{
  "head_dim": 64,
  "hidden_act": "silu",
  "norm": "layernorm",
  "norm_place": "pre",
  "norm_eps": 1e-05,
  "qk_norm": true,
  "parallel_block": false,
  "init": "normal",
  "init_std_o": 0.00308,
  "init_std_up": 0.0163,
  "learning_rate": 0.00638,
  "lr_head": 0.00507,
  "max_seq_len": 768,
  "max_steps": 3296
}
Each number is 128 + 32 x the weight over its row's rms, rounded and kept within 0 to 255. Layers, rows and columns count from 0. Numbers have three digits each. The size before them is the row's rms in percent of the matrix's.

# layer 6 MLP up, 640x160, rms 0.158, rows 6-23, columns 0-79
114:101120098184130074193125170138200163064126174084174164129210131194114154120112161097132027134159155131166160113096185080138107137136134149097073132116132129149117117122104126166083121095093167126148122087104119142128152149087116118148134129
086:147104117101126097116143122095141147099132092107099155098178159098146103113123149141110147131115131147133121104183140167082162157123151154081130112091137116123130205184171086068059093105128134137161094131145129141137102075147100100116133120
115:197125074072105115097114113114133086131112096133140146185230118139091115064164108097140112058125143145121138098084154087117100095090138079154095168174133085114129090130190156143083107129130174096119120107165153106086091144133138139169079120
083:076171129063180125147160114101128131132096059123170115093107125161144113131089167198091070078146134136181093066193106128097140163161141138105107111157129095137130148110106108151076114156131134096128064064161120147107137140146094128114093063
092:088090085095147156166072151099143098095156084113139144053105139158083158102163160112134134158170120118175107142093107085166132204176110165142112133143133165080175090174095146182091127176138154104114117170083157154158093151103082121114093114
087:176140127076164119128090144140094112118127140149096087087106082105139108115161167148164172090221162130118153113138104120148155130113128099072142114157131135074126094143121091064126145139083147142160110180076087160131099089151132161115125151
092:118119107151139141041144152122135191085158158141107096118101087115126123132120147152106088141111142145109167092130123103087087168082157168141127112173130149140167112154141109118151111123151080081153127126157150172155107102131085070180093119
090:110138120127139135152104133105128131098086131144103107121100163177143151157101155127149125120175109166152101192195100129140111097135140178131119071069078052143156167196161133173117174160096150140138118141163111072153127117201090101148114096
114:091095106117183100142116140122138174146143168141132161143172138124143149076197117158129051157187153118188105072129095100098087169135127123193104235206113135131144120109158128062085147130149140125168119152078132142117189103149143100140100078
091:212158087088153122152131081093134134159110088133118144148122129090164117069164128151121108117123185152116092130179059139094159076057163113143136122155202167139143106110172169097130090138097175124073165065166123074132095114098133068120095111
090:148121125104186108103107088192168085176115130115160221133091133152129149117065188115105112122116125122147130119121118153134128133056169106150070072136139180076167136121135131115119152086111135137212191105120102115145149135151079130091112069
104:122152133126137134105157115110096118169115165123122114108209091122128151218110154132145154082093069107090151126085095098081192122164137149139112088062150088122143144155140155097111065140138148099099135127096051102138155190108100074110140157
111:141131080123154170092126117134098132109152179118099124118116128129078116106151143045117131126202043117135164093088117084079136145171076061144104152138139076185099098109158124096178124151168137121124154151127131118129171104096130210129163174
102:175132150074099146105107105124171085122118123154097141157086151157132110097105124143139145091138156140136078185117135124161084075123149098166103146115166177140119090116188131170136070096149114108094135149119145124158070127144103117127134125
082:146181157113129116185106137129135130094078149150112143105197084191088141095093153112134097130149109067159136142146060144135088088086192117122176124120121101138142145145140087125060166117111177151115135103145082127160156129137116122152107155
123:119166131104107146111111147157143089096113116138148158052200087079127138135125034128148131134128107093146126173100132155131144178175154156089119106067095162137053170181140103129087136130101131108134104154138144142126098082089140197189145105
099:103132163147105161111144141119100141127148099137110151040110172123102153102131140127113168105097160080118132090158186186163212191129126133150109088121146153151134159159123147149155086161115088135167119210126137103123172116083061176122122117
098:112076108072165101060118072143166101102172167160121107071170118141140128152161105128137158106176102157127082155196120131141104114140163073137084143107087166091118176105218080159042129137100124104152121132059117189131065108136143089181128118
# layer 6 MLP down (transposed), 640x160, rms 0.142, rows 6-22, columns 0-79
101:146143117120122153107151126166081184093132121099105159148090105104137168130097091078081124106140092118046188110107098166098160135149096093135132115170115113111135113072127118145190161128069129058154148092166096155143154090197164155096093127
087:174105193194143153158072103187153101093100134119142109138065170100173132149086136133141105159162111118084123157135119105192119155111080103158117217190113127128100180138149124139135127101155158119154130108125177099149144174138162165162121104
099:196058095130099126162198126061147165122102111130125171173097083147129137070144088099125107090177121135167092130135237107170086113072105092153160111138121093131155149154159148159173145099163091099154104140117095109159134111141166103083090161
094:159126124179094126117003112120121110102163137111124116131094177101134139102099099104138153089078073084103144220104156122171120155083126122120062167117140142124118100144092122119115109116080180136150100124123125087143157154129146125144194085
095:140090157141149081162142103136096170089141193130167214135076119145112151096154112149165089109112109138160054079162113124140094158144170150145113104123158101133137130150080101075130156137150126086223128137133114142053121123135124104116202099
093:146091192163135197122115153130100146143106144155153087176119132138153096116144029116169129142053150136158146110097169048100168136156135103184138091122150144217134148177173165152123124134136120134103137134161107077082131134138135159133109196
099:192094133069168140123138090088131101070120129111152161067098145212172169162160096130103170097119137110055151091132127201098124127168128132108169122118106090118145155146110128072143130137123139120149120093124132139102137098117136132171138083
100:108134102120148078118131124051105192092080171128107157148125113109117126155091145159120115123165097124118120138121084111161119107146109121136092122152111063129157176138135170116119120156094127118123174131131171130107064090100132069132129132
103:223132149167103116154127101072138072174107123136146153113155135144151169154172044103186167145132118114127104187097126112169106140076049169107113136132107133112104155157138124143158034123174165128138110105108145146077141112115143077101087092
099:159068127152151104105137086107174092113148095077142118095094201090165117083065114151133163096138085116052172139155137071138095159138200111169151194115170154135156128168089135088145094122148119100106106127153023128128140129153179151158142151
090:081114147180109082196121166093102148147097215105139096143140147136126145106122090156111128154106127143138139109141086110117123066126092142128136191217109096167103129104095140161153073124125099093089136203154170082146164145107122106124148150
101:097144099133096121131107116099141151166087107085130106161136143136117060133130192158159121134103062153086118101139221167128126108133155123133136097149084078089142160193077105139126113142192088147125124082146069115139122123136141115126154175
109:045149112152133117187085116172134124132101131073202097158112164162150123144150111078186101120100067136111160077083181070130132171158076083139155147097167137145117118121150093183138123168159114082137176167130157173095158151140185134135133112
105:162130142110127118139118186118183146177116114176116121152096153096128115079161141101141154114102109114083132151055125143146175218124126128164157138162159150169022134148132152131169113125142128078101079158145091165108108149123154093153094152
102:161157064106178128147158127124145186098123188151063112142191113151119105106091128096076096127128110121078084143155090129078101130104168181061167143108104169168172141173121101116117136129161084107126088158106113141124106170063129175166112101
114:125143131118123136131146151131141079151130116123151130126139088116143141151131117191096130208109131113137132105119170136145099144166149086230122120140133084133120115111147143149101126073175108138084131136116119139152107112110113140148123092
089:175196113133200145133140095187135058077073125149141080165147119119198130115139089144150137149159100101124126150140113092128092097110160130182114158134126147105149126136105126088116135136116139118123128133132170151113028154202114109110140182